config.toml
d_model = 128
activation = "swiglu"
positions = "rope"
qk_norm = false
attn_scale = 0.125
parallel_block = false
init_std_up = 0.0551
optimizer = "muon"
lr_head = 0.00429
warmup_steps = 200
schedule = "wsd"
dataset = "wikipedia_en"
Each number is 128 + 24 x the weight over its row's rms, rounded and kept within 0 to 255. Layers, rows and columns count from 0. Numbers have three digits each. The size before them is the row's rms in percent of the matrix's.

# layer 5 attention query, 128x128, rms 0.13, rows 0-108, columns 0-127
176:151142083154099144124135079118122096145122157125088147125130116106115109121102149114160140097174194132118115114137100157142135099119134178113134155171136148138139124110114139166132139140077179078087124134189126104172096120138138082131123120124120104086173121153113115117122141116108144105168125134098151140113120128130109143106120165100117141074135149142141127128126153107130120143099
084:140131078138078145089131131130101133105120157135099128118081133106121091113102130110138159089146176136150101117117096152129134103103125178129146144170178150119113112112079110119089155175125134107090104137148133162113121159153127086173124085138136138110123151130134126127134176113147136147163135128111130129118093076125084125120131139152083131100162149136120119111102124114122088152124
097:117146090153092121146137129096146163171120119118086128134119094104066079087127144107184159105105160121121106111120112163155113095139134150120139129149103132116161145138082148158117165136118158072113128130156144139126116169144131091117126082118166138100088141125132139135089144113089158118148097140088130165130111117139107125134124152107119166124101154157145142100133148135112102146123
101:141112124160165161161145123150127135154149160111153113136155145164136184170117082131093120143161103113130160112110144105099121167118145075127091113096145127131112132142147119142128124102133122182137134158106099114104126135122104179096136166126074121137169150117124099091129101153154109153113111102147127102145123144177131107099089152092147119135140127109141132116137077138123164110149
131:114110162105147119129140119129146110133171100136168121124166149142146132112105097165139084169092071120136150118164153097094120190144145102097101132108158110107100140083126095140166116106126077135149145146109150140134161121097126164125167142119115136142148116109175139113146116155140118088091144129154134163118154131107131097144128116176118130188147146115147126119125116138128152095138
121:121144155123137120143114150162093077119108140169142137116108177132184148131144124114128139122216142184134093130141135099128145115156096135126100109120100168122124141122125139110113125109121156143124142087142144116191131097136088118128165165125172108123124125147130131129138129139116095149132128108121115135130161114098130155115141095112150105123087116107082167152140111131156192149125
101:157149128146125109163156152121116142075161146114101128135120126129092111134127124101096082114125115089139104136107132123189131119078132152140097119126064083140132139109133112123100180168127119117131107088125135122118135113145120138113122136130143096163053076200131106150137113127140116106132128150109094097113122124097093114126079101141160129151140124139134131123113130137135159154143
103:142148152117125126103112081116101125130125136135128135106097146121125152099106142158132139114182135120101169103147121115118123095134156169151075139110164099142155142151114130140186142135137134135149108180147123174164141117144133149088106078153146131160086141134125101123161121146130110121135084133185124150105117134110145141180091138100117127140180086116109126118084126133128124098164
096:125145112117108132121132075120126093146132157133092135114105128098132086112121135105160154098167172121126091101144085163122115100154100175126134149173133149133114120100107130147110121153127161078071097104165125124145084133142134087113114101141143119083135105177126111108130125127115132077149126123110163105113106091103095142092137152134108141075126132139130150124123157115117141154097
104:142114146153165120131091141141111100105112155133162132156144166123152193133133102127129141162146108112105164156117167083105126153111123099118136113105141119140120129148111126084131155113127100191139118109101129156101142110106113150169129158122080114111185127140167125133135089168138105153108143117145096149090143172095111110135087115132118095121118139106092137149140091136102156107103
098:102138093073122120101132078144119108131139111128107111094111104134142082114120153136138106098119154156155109126128115174112108112140084160079149128179129164121098110096110141128135080120134163092084125118165115127172123124153129083118155101179153125109173119146094135143107127109125134137153126154117154141112146092112115160124154157151111122105120135103115165097129172112125104138143
089:110129116127155103144161096103115140097159115106128112131186139124105165083152122140122129133153093113137196112079126138128076152139132105121106111158122106101118100140082115134115115134102123143131146123100104126161146117125112132135166153160101132110160143142138104092106093145107119117141133095105151127114119103143093135180099153166123119124091098101090113120129094132056108110143
085:135129105099097153094132135117116124112114117119097121096065104120134120101098150113126132101149171170153101121116119161172150112136127167114154142166153177118092121119104137152134147161114155116102146128164131134151109149159117105135137104151160132127127115156108156159110182075117161169170119126140171152124098097121136184135141154083130134093134152139123148102151145104128104132120
105:113108123141150091144103102124117119120148118124104128106154084148165103136096141141126145124095125140151117160148130118081112149139129139082197114145108129116088150135095150130156121108116134089130139158115145209103146147141140167111145144159143135129141124169119116139120129136118133163135113145134150117138164102131153136153162126138159137131160091126111102158129137103110166033119
108:129164078151154138116117143148158102132112126088116098122095128125089134130106104157140177133082118158120098123137144141145153117179129126140129083124141157130135116090169109124090139096099127135110148060120126088078096175099148122124139151148123147131132107108119119086152095116157150161157113141115166120120126141165120118128139127144099150131163145115136084164096157094148135130134
119:103107114189074133139115126141145138058122131120134109108114135127142154148116142162079152104107141141113163100132151100132143117116153136152127109116134122139123153073137107119085126138124137124097136115151096142113115133146122113136090142139100145120112128104079134155116160120098167195115115129094145126132148155171137167148119144098081174122117149124161106133129153123149068160117
105:113128143153120136155092086127090172121144132090149070141120140143148131130159127110118068119110150156152105146103149140100156125136153114127074113138153091127101093175141128147103103117146150146140116169132102176064095154154097123121140146125161122130162119145116116078101110133108097118120097144111148141149123125156133116124115143140139108124080158091133149168126132172120149135125
113:112137146134088076127095102135111150097130098114072125142124117173174099111093144128122159116123110167090154148104121134104136097145148137163115145142130162115156107144170108152117092107130105145072149102106133143140119104134129122128159116166150146135170113084138122125116155113146102145154125087122102154116105151115129135106148122146076135119132124122121147159123094198096099119100
096:139154168138094118094104143180106116133133083135126101127165111125145098126097097164188156114128129124167141089086102147136180169123162110124137128119147096136095135144138119106123121130114145103120141126151115130128097151134134132115147132075076130128149174143145093142138111118109086155157119143108109139151112115103076136131147126137097148104173142122097124119159119069145157111127
103:102189123133093097123096161142099103122129134109146144134096115101137135135156106112131130129131125136127067119169108109121156116102088102145137147113087137138145156107138144122127139125164132100133099121140146153159112150130111136130068164109151090109104105150112112098159136141129152167112101094163129079089135093148127158128140092127090122133116100139100154145186137165155154119088
124:152127121063111164124136067149163132102161139096101153117138163139147137108116136129160075117145139103152141107111123118135138154122145148128112127150131086087120128118114110142141086194114146139120075088137134136133111111120152129118106092141134097161136079176153120135103103114127142091152116160163144141118123137120132090152117147113111135123107091100157145140083134080105129153148
090:132169111129144126161130094077126175141131148122118133160139106133158110157152124097172136102151125094170138108124131133099118166132118152154162121106097122087166174146066127172105107135143105117140109146108132105088119107107148099123122089147160164129130101091133114120104140103137145138123114086108101115157113090108126124136149083159117119133120095152126107158135149085153094102136
098:108134153134128145102114143155145130106124131141119095089109117087099134117100152133148113113128164152093079174174149133078106131136097107133113132133119124148145133093116119125115137145118138111117171071108092149151133153170107107131139153112133174118143120097168125102136127176121108138140128124145132110105140129093113149177131146164069093098112095157075130125106129135099102125083
099:121102150132129149112137208104128148156129142119152184134142170130137109149151144129036115110135132134102152136140129110152146131101148118136169113141084105110157115163130124127116143125136104128130116131131118133115127116113118141119101137094132157137087110136140136122145180122149141160102165112132118123137129119139127122147117144159110083138091080126161072119140133052155096137159
092:114141153158151171133107105163145114125149121107090126095149136157092146132134133175138185110152085122116134128140145135118086115143126121126092108110137142137173134165126136152156112124164139084114162097117135092124129100171144112106152117093107147131070126097167134101148146081083122127152107112091128138123128150106166139133128123138093172118147168112148132164099145165105122117150
115:112148108111095139139114126135120129114183129136148129150152103148095098169119128116094043148135148099174092134114145144122120129109147123161107101162137115122101114097132149106097123092171165179129098167119109112156140131150146115130115106129101080157121134152172110109111118181133132094113127123153160131143117110165104127148143126124144113107145152145124114165151117137066146119121
090:160117091157156107123122083169141107113133105093074147141141141138091149124153134139107171128126141071109136134147135122142112141133110116118145095130102081117116124142103117145115108132105069133112107141108112066095157130095127130142135105141104121161161146120145165109160137106104095108140135159134114166078123150154113123126116146179131117114147114137162141114079103159144141169166
100:110157147135094110121094147143078108102123126155108099107127156139119139130139114110154163151128094102112130097126130089172138138177105137125094126090124124116124130119106130124127078121149157103097139137128093143139129137151101108126075124122159150149104143109166122097075131110128080103106125142143086170109112151114121139116099154099075133105120094137145158145171134120162072165126
112:159133138102096102121119157143099110118121121138126123152108151128116121150134161129086127129128126087142140089122133129103147108106177131113155196119110119119146150156131113124141084102169115150143149171113133119152127146139098148167100101055146135157129106140166089176125125166143144134103116124135130126106136109158127133163144115174112107145181090105072125149112143108139106112164
112:120101155137128095135116114101108085122146146109164134143183128154117150124134126127137163125104131146061145131163111100163110150136121126147154090111165089128116163146128110103115170120132159130141146121128102104141148101143134153168127177139150149137095142140074161108136116129119140131088143151118088144112122168123149100142120105161143135136143157100170076121139158130179153103091
092:119126150109096136137173182116107111093159142150121127114139159107134097115129153117133163121142137126097128133165113121128132129106144134113122125118122117108184143098131124155149103147136181073129122146137106165142120136144170158163128128109201127077108129104156111155098118132122127094135131125059112147134144144121133153128143074142077105120158144108125150101116180125106147105157
102:126107110132115111124108147161101128098110162148134078112142148129130130145185142092158171150164150108122112126117117133145139111083087138129111109121146135137124167143122131106110113155137135084097121107136127121114125083137095119147129151147130088087161121168124150145103100170137104093143090127140151154091119168125137127107077115114121121106154147116054155143133083162124132171109
102:121120146144123136127161135115158142112132078153099121103114184125081108145086103134085145161126151146130117115152129142111169142104154116132145126117142138158114161117093104070105156112145132142154116100159106146130114109130102123127143104086145133084081131087136138117113102118114123121116165113145108163111158110185152123080157099147121100098103125130102089114115071124129119151101
110:121141119149101104123123108109148123168136115137159151121116155113118133146124127126126101112094145141159111099118160096185138132150090110145118106133122118112149153123121176108083152112121162110128142112113103123194132160090116114111063132100135101157118110154133115111107077156098184152128114124112131127138114130159068116095103109173110114117089130120117129113165128106135113184150
095:139109168133122126094116110090092128170124133099140119130143123138124139101150103154116152156148117164130145131070104116156158087126143122112111095138100121123190125123072096149153137102146172116105088137127136128139130115093137084094139076138110125115153144082107105178124110130141108142146112171109127144141126104131139121155114110132126166146127145102132107175125173168143152109168
092:138089137126141164193087116125089140140131146135157158153115115131133137138107092127107134093095149130141191163120115125121163110107166120108123095132180160141111111128134100130124160160152137193106131146118118136121139145152109142121149117195160152168116155159118134115106146155118136130124127143119099165114120151096091074102108108138133143174099123124143097101104104135135131127142
103:134156168110110126127129112148089104151106167155154137131136147151134135163120115170150152122137096122129128123142111105112133147114102133129139129130145089131121152076087142113143073107136126135142109180140096129178106160134076129137103140091197100137090103159097079113154140134128131105120115157147135153127139090161141122148116092137127078136138129125099119116124150144112186089139
101:111149125127152143137139115135127109143139112120107131119076122103129160162106131123085118106103150157133140119130147152095097169131129132136131142103121122124116129148141114129139122122062146151140122127114144115155094119142116132152114131112098132128124119078126096173102175128168107113161044095140149117178126116175117177098143096107101148153136164110121136133119112201161099114138
104:115111112159151130136164140103142128155142140095096132125108131114102163107143093143154157138095135113150162140106134141106115086151123132120115143120131085099156119156153084123165135130112141140120133129160143089105146203120125115143101159170116110179079143083084151110113106119110143129181130124148153140113148138138145131156124142104080167128116109121120125128133124196165133112099
086:112133110111137131131090150099092157109123140135103154135116119078143113127126107098146088131139118147120143111120087126151144138128161133126125169138138192120112127074120083138118115102138133162118101136144127194167093132138146141113103070143112155098165163133135143136184148152155130125123142182125122145127125087166122127146126120080113144162138139123154086149128123152134104082103
104:125091147129167087108143160136142116124120117118134093107139109155116183130104115093158080114146112142136134143159126172122119134117154136149105153102123118144153116123174138157120126135086135113091128184139142135069137112100147141118101132109159107096127156089128144119136135119157101168140112135144099108115133163133146125115147114128152093113136220152136110118116112179121176111111
106:118101125104134077141058120122131147106138127159110058097154118135121106111127134142124094112177137097136150070122140101117129130121151141128125125157100135184124119149175125147135074149110101115106108122096126164107161162133113154121131111122113117147152136119179109113188139165124124098109098134144136134119129158106106124128129150120175122145105129100111162118128124101159106125168
106:085134135128159113144152054180151160135125109204117151162134159103182106116113084154140147073137102179119133139166122097116131127093119146135167165123155103142133147137122136170141126137110111105131122144149137138145105115125102133122149115146112132125129135073136135122106123108133143103128156121136088111155146099097131154105110134171120121101095132126123129085111125145131136086106
105:090185141123133151120104166147174121124107119161121163170124157134125136131138129171152128131102122092138113122158150149128116082174082107119119115119129152098122155128148152111096138066131147137147110163104155133151141116077134156150124147152129114118142103128102155052143115111151134113150105111155136146101160148122104166120130139104171124116122152156129176135168121147127158111127
112:114131159151091111126129130080146160141169134110111122117129136169153098132121123122117163111140111122154164110107091120091120148104149119128158128153089095145141157091134136133135125065111105138100170137084129101161166155121142113106170129121115158085176125154112093108149145092125117126105110091105198108132130120149126098141131112157114137124174134152132125153086153139094143114129
102:101101097140101110109129124147098164113129106137137115106155125110115125101161106126100150117142157152095169161155135134129131107150106114166113157122121190159105063111132115135121110165121149153115125147118118130085101106166068127106144139135126087152097122090117134144145102106126083086148171121153143118141132139148113100143109144172147140124115118091134167163158093142121116154093
108:136157149133125125101154119114122118111150128105121174071112146148143159111112146148109142103127126154117162114135153114150107132124145154129094137082129156146141162151141160151141163119124169156153145117130123161147137130143132143148118120164163100138154120174134119159095116126110138135139108114081086173142149144147201148128103111052149075147094128124132138112115100109105129158159
097:131127125139145115077085173157123148120124125097091142133143131127103126117205123145142097125141115112131125154131136093120162087120095123131112141112102102131163140126143120135117133087107088079128123100126131094065125170120118095119057116096160148100132115115162159115113117091127128143147099147150091134122144121146139101096136109111116147129114146115195138145132129111126176113125
090:134133073128106119134135135125163149141122121190092104127146145134111114072100142134103164129086133077149142131106135161149122131156078124105135088142148073143152102090154105154132124105128116100179144142155124115082152143120145137151141132124147164130091138070145146100132122113085107134134131139087158174137092143137099118121137130100150164105111115121115140133103131123164136141145
095:179119129151130141145131140119111137126118120173089149154146128114096151139151091156149159133107126081098144111133123116145110116135151122173147096119112121126145168166085147162093126116131115117100141145164100140166135163193120111112131151119127129135156122124132133155100112160094144162143129115127093101127132130176152178185132091118057138143133112112158106103106146119131120097131
107:139155086125117077095093076113150096133168099132134102122159087159158121095118136128162063098181131127139149102121136150133107131137131117139141137087102145075151135135166120110140106117097100104134142112143152085109164119123089143093152133149093117146152143155120119131137119125122114127142101120160135130116123127079141127104120180119147125128154119100137175141110116071107120136130
090:142146124101120135162116104082118095074152127110086152111121123099113156131070128116121123115186110067122161137127093131113110172123193149151087136108135136139148108152129157130154143098123118145134095179112153137182135144125125164114120114147128139149159098163173138136143113142120101147146106143113125110173111100125141142110162089097126120155136140143165128132113131122134122101150
102:152121139151121089152120163083135133059131157113118111125129100100147131126137115106190142131143116123112163147105106146106119159109142146130127143123127109135151083145083137102119164185107087105127135077086116179153157152136153135160113133149118142105157113109121094176102130141117124147109121083123095106116095144112117130120154134095116113134107102149139123113086100110108164109106
094:114187129086077113102137141158156125092129165130100147154164142133077093112135089150140126150097116119059141137160133128109135105172120116070125141129118152163128143085170119156084154098102123111137145114110144118137141117130111139162137122123127098138100121148145106178134119128116101119146125162129123141109113133120148112132135107156136153174159154110179174116135135100113139137133
100:101145126130128122111131090145135113153124168131147090136166139095123129115159093130072134116114134169142168110111142104143142102151117138115100169166121158142062140108132113135110119114148163105121142110084126138169130097133132151133110117123129093090083130148069155114123120164118154126138119121109130151129124127126096127115089141107164161108104165085121134151166127135082178096097
102:176129117108155161140141121160103116122094134097137155159120167128123105135142152110115133148141087136104156117112121128097116131110122146160159133127128144164146134125114133119115088103138121134187110106134115132177107091122132152153122133124148121129146129144178135115153080101174112157153113118174162144124163101129165154124140102154157087112123109134086089109135159053136173131148
110:161121114125125108148125125138135137151089139153136091135096125109108126159091157110027101112107162133155117112152144125113138132118104153126150156139114078132083126085103149133147131134121091110157123140084146108114131115105095139140093109085133104094108126116142116111165147122130108091139118152140146111182109125126134093126135138108164121119151110151180119110111124092138134191116
110:154096122108123122111133136096132160157130128133123122142140144082118138145156139124148135149139151063140163109111112134145139137167125125122121121137155144103159148109102143158181137163103126096144087151152135136156167128106122133114102155167135113111177162113171140100155109143142117105151159157134098136161173115108174099128122143134109114128184079151142126113101102081125082132168
098:156150148121112113127118121135115139062090148134092127167132145133129111126117132147165166178057143109112136144117103113139160092139141134145168101116137129165129102096136125060121148137151087141153151140129112121145161153093063108107125119123110135148133113109129125154137156144120115138173140138139107152115127139139131128136125149129110125115176077150091123108122103107081073127112
104:141125147101144167167099194114142135153149177135153138157130166128138132140129154093076135122135141147104149128157085131089137133135089141136149122101143096107110155140125122138141176091131114076145121124137110096161138082137081169102127105109169110165153114141088105144121142128117124099129113122150141123176142123085150142147125103099136127149143148107187120136133106102143139116129
106:115127127146152119141120141131136117109106143064145164108156130121146124138124140131098131084131099128136181158158142102084114083101156137116104143101131143121176088127166105134114146076117121162121134138114139134119129130099096143160119152114103157165157107150149099076123129105133144110137102116120152166155139165149138138165129147075181098140089157129145112105127148075108126111131
090:117130142126143125128123108140125154167112178120113142136143115151145109129114103150141188212095144118115124093105151092179102188145187122118148112164122125142091122178116152147134116137138146148104111142153127127113131126121142158069150119139100131114108101142120114101142088138125124119139119162139135137144098129141115098118077135128159157114111111150106123098138116134175166126164
118:136138136103132129100146135167128115090139129117142128149130103108098138139129147170136133163108098126111119101132111108165100118127108117099145130118123122086132169158108170124128123140147092101166103178089166156129132118140136137088110135145112130172117152138101105131159099124154162145155146184144137084155130129118118114124127101190153108127166095120155115086134138142150046127152
096:109145124097080122160148098138137133148155099145078090154108104161117145155117111118124101147132120099144151131100135149140117147151139149130167141123174145160103114088160132107143126108142168145138142166136136087177102183142157122146145163127115136122162142136083156126122155128143154155118170130129117149127163113095158145090133141160095101138117116103137132072151128135115173126172
091:157136125138081106129152128097125136142104124127101135117131117114081106165075143101132120113116171113151099095122103157135145130107139169128153149143133118138094133116117117178153138142128146118132136135181100099160116133148097111095101104123135146133117112100123137156091169126107131098158106108091114156132141150142081143101159148153156114121108137118168128149099156099178081183169
073:105106122164120124100115161079119161152149171123113096124159136096159109156112165141171058107131130108128113097153124100139117137133120150148122139145134104112120118144096123135159109128153124071101151118110121198124154132119160118130119131128118132158094159098087112085145161118120119072129105134141151146122110150123151129124134166095146153123149137120149151133143189131155111152163
100:107100151112107100115089124134117150129110126148128122153122118132084073132155171118153124071083171117131127107127098137120138124133148135161168143132112144105108168108112138130137114143122129079115122154153135123171131143160158103110088123108181123124034120139108126146119144147129140119159109145119146158121121116133133140162139128102135109151068113111162109191125129149109104119127
096:117180131139193128162139163144137121168169130114100133129114175161186143140135094141101165109151133147129143141117158111132117114087123123135152138125156120109129129171132127132145128109140126107129146101097143133107147141089107149132105140140061151080178113152105126134139112147154109094096115118145165128118075110115114137114084088133081167122156113123137104091126132113116143116127
137:160103138127166169134156104090113127118133100111129137116127172134180175103128110146089123122176093133099119160146181111144116156098123104151101127102128111123166133128130141132118135137149166149162152113111125152092133104103151143131105181118105120141195132096129158154111116140131105167099196145120115111113132111128156123132105111103079118120144123138077111105130120121114147131141
104:160145157155165077129134102127097163139108139088117088155130134125155128108127146129110141117182137134183144139118112099125115159123187130108100150168160121150162145142139145172169111159096121093086081115109168162079137106129120158107125146105152117106177131133155119122136130129113110148141125143123140109122139132143137108145120116128147133112161122149127087174100083120104152110117
094:136125098129101134166195171116151116149148171132103148139118139150132121153110110125119133126130115149154133163110127136128104165166098115100114112132121138135107150137079108089133148120197139110143114140100143149165148117121123137132134178094144097045119143120081137145129141093129093076111108133119160124139106098127144138107123083107117091122110159123159121153126114128128088133143
100:151134145133095137106149141150116121151109164128162121133105137080174087183089107136140103099097142171117155100134113116102155151136111126100133137144141148131079127124100156110108139156159131145101141166116114155176117140139115152159172135146120146112143138139125108113129145135148159113102140117160118130106160084102086152147186133154120110165112128116126167108089134083101150087138
071:107129129127199140145106114167112085110141128131132087161122149159170150106154094134096124165154092092143133146139147099127117109135125111122146115095114142142117160165130138116086156131125124170125101109093159188113134124110120152143092136119108111115149134158108107108146133142160133165102154123150132110096076111126105123133114091130107135092118119129099122111146087128109190086103
103:154127112145172155127155166139114121113130136122146147110128160103174160106135098145135125114141098130109140169155169099144090147121096100146120139117133102138116124111138135126119110161142128152143150087080102186096139104128151156106141141121074127112170128162121127144177135114110111149088171123165151100141102131145147122142118099094116106148152123135094108102165118130097155174078
074:161142147091114093092104115099118103151100166109132120144141103129145106137091159143153084131115137092153095138155103139116132120133161144122133134120156095147133087139144119116100126139138121117079071086140116107097100153119154111127133131148152181129131140113118104125118109112128108072131106152083123169132146140117135138090120165174157133119147193126137129086091157105152104132152
080:159118120112169120125119098141139117109091135105100127134135101161103163120151132170081178099119104121134139136163162123160133150136140149149135155073167102121122138135151105108107128143114156118138130072122105099113105181144162134091071142104091108132111116140107126134137077158160123154159133132107138132140126137169158152113101117127069135111122138129128065125146114148110104139119
069:128109112102104134105123161095114125133133104126093167102097121120129115120138133128155146103133134127140125117128108158171143074178103159127148133140117143144102120162138136120087086127132119162109127114114140092082139158142141103179123092169130159112080140113093147144087163085108141114151126149133137149119089111112145160100145134075139174099117108145133181111120165142086129109134
096:172122139110180113156130079134115121109105118114114124156128144127134110110169133173137192112183132118134146136143143133120104139132128111139126138130157063156126089186138133149145132146128138129126093148137123092118125143109099108157113160137136138150112166142163166131125099127105091085144136135127123164099128143126145152155118159084171088110107124097085171104102161127134139137103
101:133129143140117135128129158171114101094121119123120102145152137112118138170128118094124162130124144147136085124123116122116152107127144155127127117149137083136107128150149122127104133128112089095120131138097138072112093080121073160124179152141162138146076132136115103104155102147106148089125100151193137153113100156101087122135136131136143130137120139097105126150078131106162189090088
104:092113113101143143115149150120144105103094126111150172119081169129150120105124121150162190125104143141147149107112129130138124106139120102105135141181147194175141119176126119155124134152169109149138135130119131136117141141118117130156127149121144144122136123120095176145095138142114117106132159111099150094151146168125102153157119143131115158110166119106159161147062134090071124105119
107:107128157129115128154121100102126121142146101116109163132128105162160106098157127145144177133178112097137137149104139136115123138148103133138112127107147067122136146146102144129171109155112172093109117132168129107105125118108130149177106153155142143101125141173087130142057080113127104131127120123101096162116167098097141145094120163147119123118074119127141115163173107150139147122141
092:135116083148075159132198129125114103114110129090177154167163148102162083112124136169163149179157121119147152099122140115159135119128118141140142100122146163100147119124136143084099137115136168085114128105132138120161115139126152118132137119105127095103110160137116120156128121122144130195107137102160134133126148081113145119142160097164116134116088126095109122106117106123116098095125
095:092102140119142128141119190155129134167149130113147113119082129134122129151138116147134152113113133170174122095133146118132141139133144162129135122141106076130114131184115099134119086124111099152095145164145147096116092122122096131144137097109097182146129114090109133120131111141125124127127105126112108184128104094141116155114172149138134144155109153138207122113097096142118129194141
090:084134146136101076109120144094151094145110164138182156116134123147117152119132120103062128115146107149090119122165121128121105086131115119113100157100146144112098117110119123139128171133139127166135149145151148126087147139138106138169087145108132106155158110129137136153113193148121120155155094135182095131144156115159158142141117109098136112138129144121125098097142152071090128113108
089:137122129109109147111132107132090138073120085177120127097159123091105146064129167127111102161120124140115134160170130108147103145157107130130118134143102093116157122095127133112130146118158118086167144098084136135149132124161127139127145144133098130171154119108125105131110078147128111127146156123142113139149130152145098152141125104113085150072119116195089135128175127124093123115096
090:119133138160132101127171135152148092124138150118089104138170124117101096116097113134187097161117082090129147121128133101123115107166117160160158133117115103177126151168153100132122115190119143111159121112146148189157112131106148113131116126143111124143068142125106143101106152135142116164149119072104173143137123113179125143105144116122107141137142136117125132102098153098104125130150
105:146098129105186142144130133175132145117118127107156134135143149143127111137159137134120041127172150116158164087145143089140105157152148120118154132096120132157133129106092156169122106152111140128135130160111156132118103120137157117139147125107088122139144136125132152147179144140117111178166105138121092088139121125162175143181129114133159135146097170137167132103137129151100155107133
095:130123108134101126114144127076133146103163104123090129101144126105136153112173089134159155148117135101173169106055096149116129129132099112136118115133117133161136153154107103142130153117175134124159133112130150159129106133104100106115099140106154126106101103125107176143152134117099150095096135115129129147121094086129092072119140091144116163126113102125138116167112073118154128084147
102:129161137091116125124122092129101129084156061155133134114144091109155107117145124151109131152139136120095123149150158136100141162159132119105115154151107162102086084123164130138138138139107132154157094122102143123145122162148109144139149141111155102187145142161115118109133168108129064137134153139130089121154164109125122120134183099100117116119126108122130182150169136110129099089158
110:156146118104117080125125117129161160112127130154111128138154112120151107148143150111172082112124165118104124102137138154137134146099142121148135154097115122133147164118132159102093106135083095103148103093123120150073128099129146090157096125108135104101165110104150101173127140140137123200135136153149075146134112145122115133134096123121094132124191144152131060126124122156109137152134
095:141100135154117158132136137155128119123112103137098135136116165130103156129148097121161108089087127106140152091111134104094111086119124130117136124110110101153077102164131140100089087112133172110133117127085129132143124176114135118109141141142126085152135142161113120124143125159173142171156117148166191122120133114100102142087126119139122180133150090128126162177137122100104138181111
096:122176164139149155134153162118151099135165101118112154126121106116100130158087151125076082124146138144187109098136121141126106135112114147117169142115128106078099141101131094123152143116150140119084125135138135094164103155132128160109150099138103204125119147161110062128137116113135135075119143098147160120154115132100146162131132147132111154121109132146160124113169131141128120135114
094:109109142052124123128117124114113164135128140105156169134127149099138154119159120132126154131142104119099127106143119148156154135143129136105119134124157106121107103146141109156169122183112130140109135149122121088122092117114153103170102099111127168117123107102159146164092141158119086104132108140136069147145152128139109144110113164156093116161108076087144144105104187095140112155096
096:126126119144107111117128129153140070114144115143142137157109136128157129156122142079078140106106139145119113137180118134161098110128139111123091137141087114119136108151105106132104109108132148179113087115095141118097121137096157149140139134143102105142173120121136138129175167131193127094090144128109120085140133117081130120132134107151095154116151099192145175179130134143156146109122
087:080088146088104156135136176136148142111124116109130124092128114118107112129094112161130089146166171159151140078116134126146107127177124132116158148147138081162119110118079121157123146162102149149121122129099133142193150130112079148098164119122121140115131177125095162120130144158129151116140102137159154148134091152161121141142119140124115144136123176106109136140131119134136182091134
095:131118141149102155134179130157140141166110133119140107133133134125130147125149130121056120166130148160153121107178132089173115135123130117162127150127141180171102141118100115160148127115137121128118122118087127124172148067156132159138139074085104115116133095098114143126117157116118129093142105111125118144110114144157166165120099101085126172124131170163134134153122123148100096113156
088:106160098091112152094129137084125097124157112109127146139134120098152113108143149160172121115123148107126096128096104127096125149131168101089162113145119169090157161140085126162140155152137109073145082123134116132098126107100177116108199101081121130081124147090143148123104127118129112132110157122154116142156162133116125156101131135113103169150108108121132133112149143129128128106155
102:088123114141152104145089147147118164134140122149161121083139136147188144076160138110099145087133143149133148104149118096115093113122145117130148137137144147120117076132120143098153120104095131143089154151103177109185132087131094114127127143118112144122134163143135148147157160175147119141153127155130167109138089153127084144166141141141150128132146193111116141127157129142111102134100
109:125178082159116134143088141179174170099075131141145148137116100142155140123155127141120148090147104143118121125128160153133139151138105155120126127140143096116106058117149129124091124102118133144110133159103170129081103121122107114167109155158097134132133090154147141139112148133158152156151114141130116132146127143145129175087114158118149186157125125135089137110072126132111134146111
079:166157144151102045164164134144107109083132155139155116152124131106143112142129134087162128094107112107080164134101126136152129135101140088163149122149131142106167128148134143125168095178121158138147126165099117136081122130104135132148150147124116111162132115119156099126108105112161106099115137095079149141077149101122159150134099149114137097113122120118085131114122116148106141129110
095:150148149117145161147130149106098093111102152085121100110128124145104120104112122154157106145096140138117108096182164134122157076120106167135163078117144076132141158163121168131130114150132093129148116112132117167104113111125120149178098141144184099164117099125090104119146129139144108143139143140120157150108147140122121139133175165145116133140120098120143126116082092103094169134111
102:125134119099141120093186130144137147175128154098108101122113169145101123117111155175144159118149122129171143115108146152116141106183121155123149124125154194141143119140127095144147129143113115113110153100144134122125170144118145127116137103179096150111126104097120157132120147104103144124129125094116179150123124111102135087085119158129127132165122122096159139098052097103121092129144
097:138075108158094103113173110152143123153121171139127168108121134154117112136116134124100113137137141111144114143167129131151160136135117117133112124123099184154127112101100165141171105114145123161123109134100147114137135120155178121114172141120112115151133075060123175133135091148143182138138151096110140128131160177124176111148119156143139110133100098100135124123123113173088124142113
099:148142080137123109143139153151121158128124120113113103097115098112092151159149132142152093098168180166120128118116148132128117130076133083130152117130143125108159104095135134136149105095145181132138139153096133139136148140119174091133172133160125108168132146097100114104100118128162153177136142112128120098112092170175180133117112148113166146119116105136142115117121103126081160132101
090:139107069134089155169152167128149148123140138136150157128110136137145155099098130141117084181179085093135135118120121111105130166147089169147162154116114151117113127171144107108122116133148153112115086111181147168121126122134120128123082112127101121150143136183132154105164123155127126190119143104134133111125100152150123134133114113102148144152149157093138165121140096119123101143143
088:062141119080133128121112143137093100135129107145121153111163160146161129112159138108095132133127142132132103125140143106129112093112142149143121104133161170120126123156110154113121101133148162133143151106117111149112115088106090155145139159119111150106093115156135182108190121102087108141075119133124099140140136123109142139136117099143153092133090206121065120117105156139136109133118
103:115123125089076105117101149135122153155136094104133141126136113155141110142141105132144120088132146134143141152106120106159134145158131114155085123128151175121158163140111125102109099123182147099155106155132130125129100174120155087145126101131158120074123098102126145141074132133120139161137133123159086131124065110108178114096119100173124156118089132114123113128126165161109171102135
091:162158143114086119144171106148172126162146139130117130156120089129133146156073102113156136157216124100157115132118133119106102115098139123146138111133162151141143115113140122128123138108148128181072136089171152121107115143118126090116103150112101160074164142159131144142118160129134133160149130100173103137103128101124151172118143149130117091113120110111129162126121121144145103130133
111:137130097094131092128155134161119097087129126153137145143146134108123096182139154101154096101110131108090107130147153114166157109138150111166152115124111137104160125122144151134112047124118169129142102145121129076104119126145151117148145154144110135123145137066134150151144094118150139127157144127094121121120201115117163154126104165155138154142103093128116180112109154135130126146124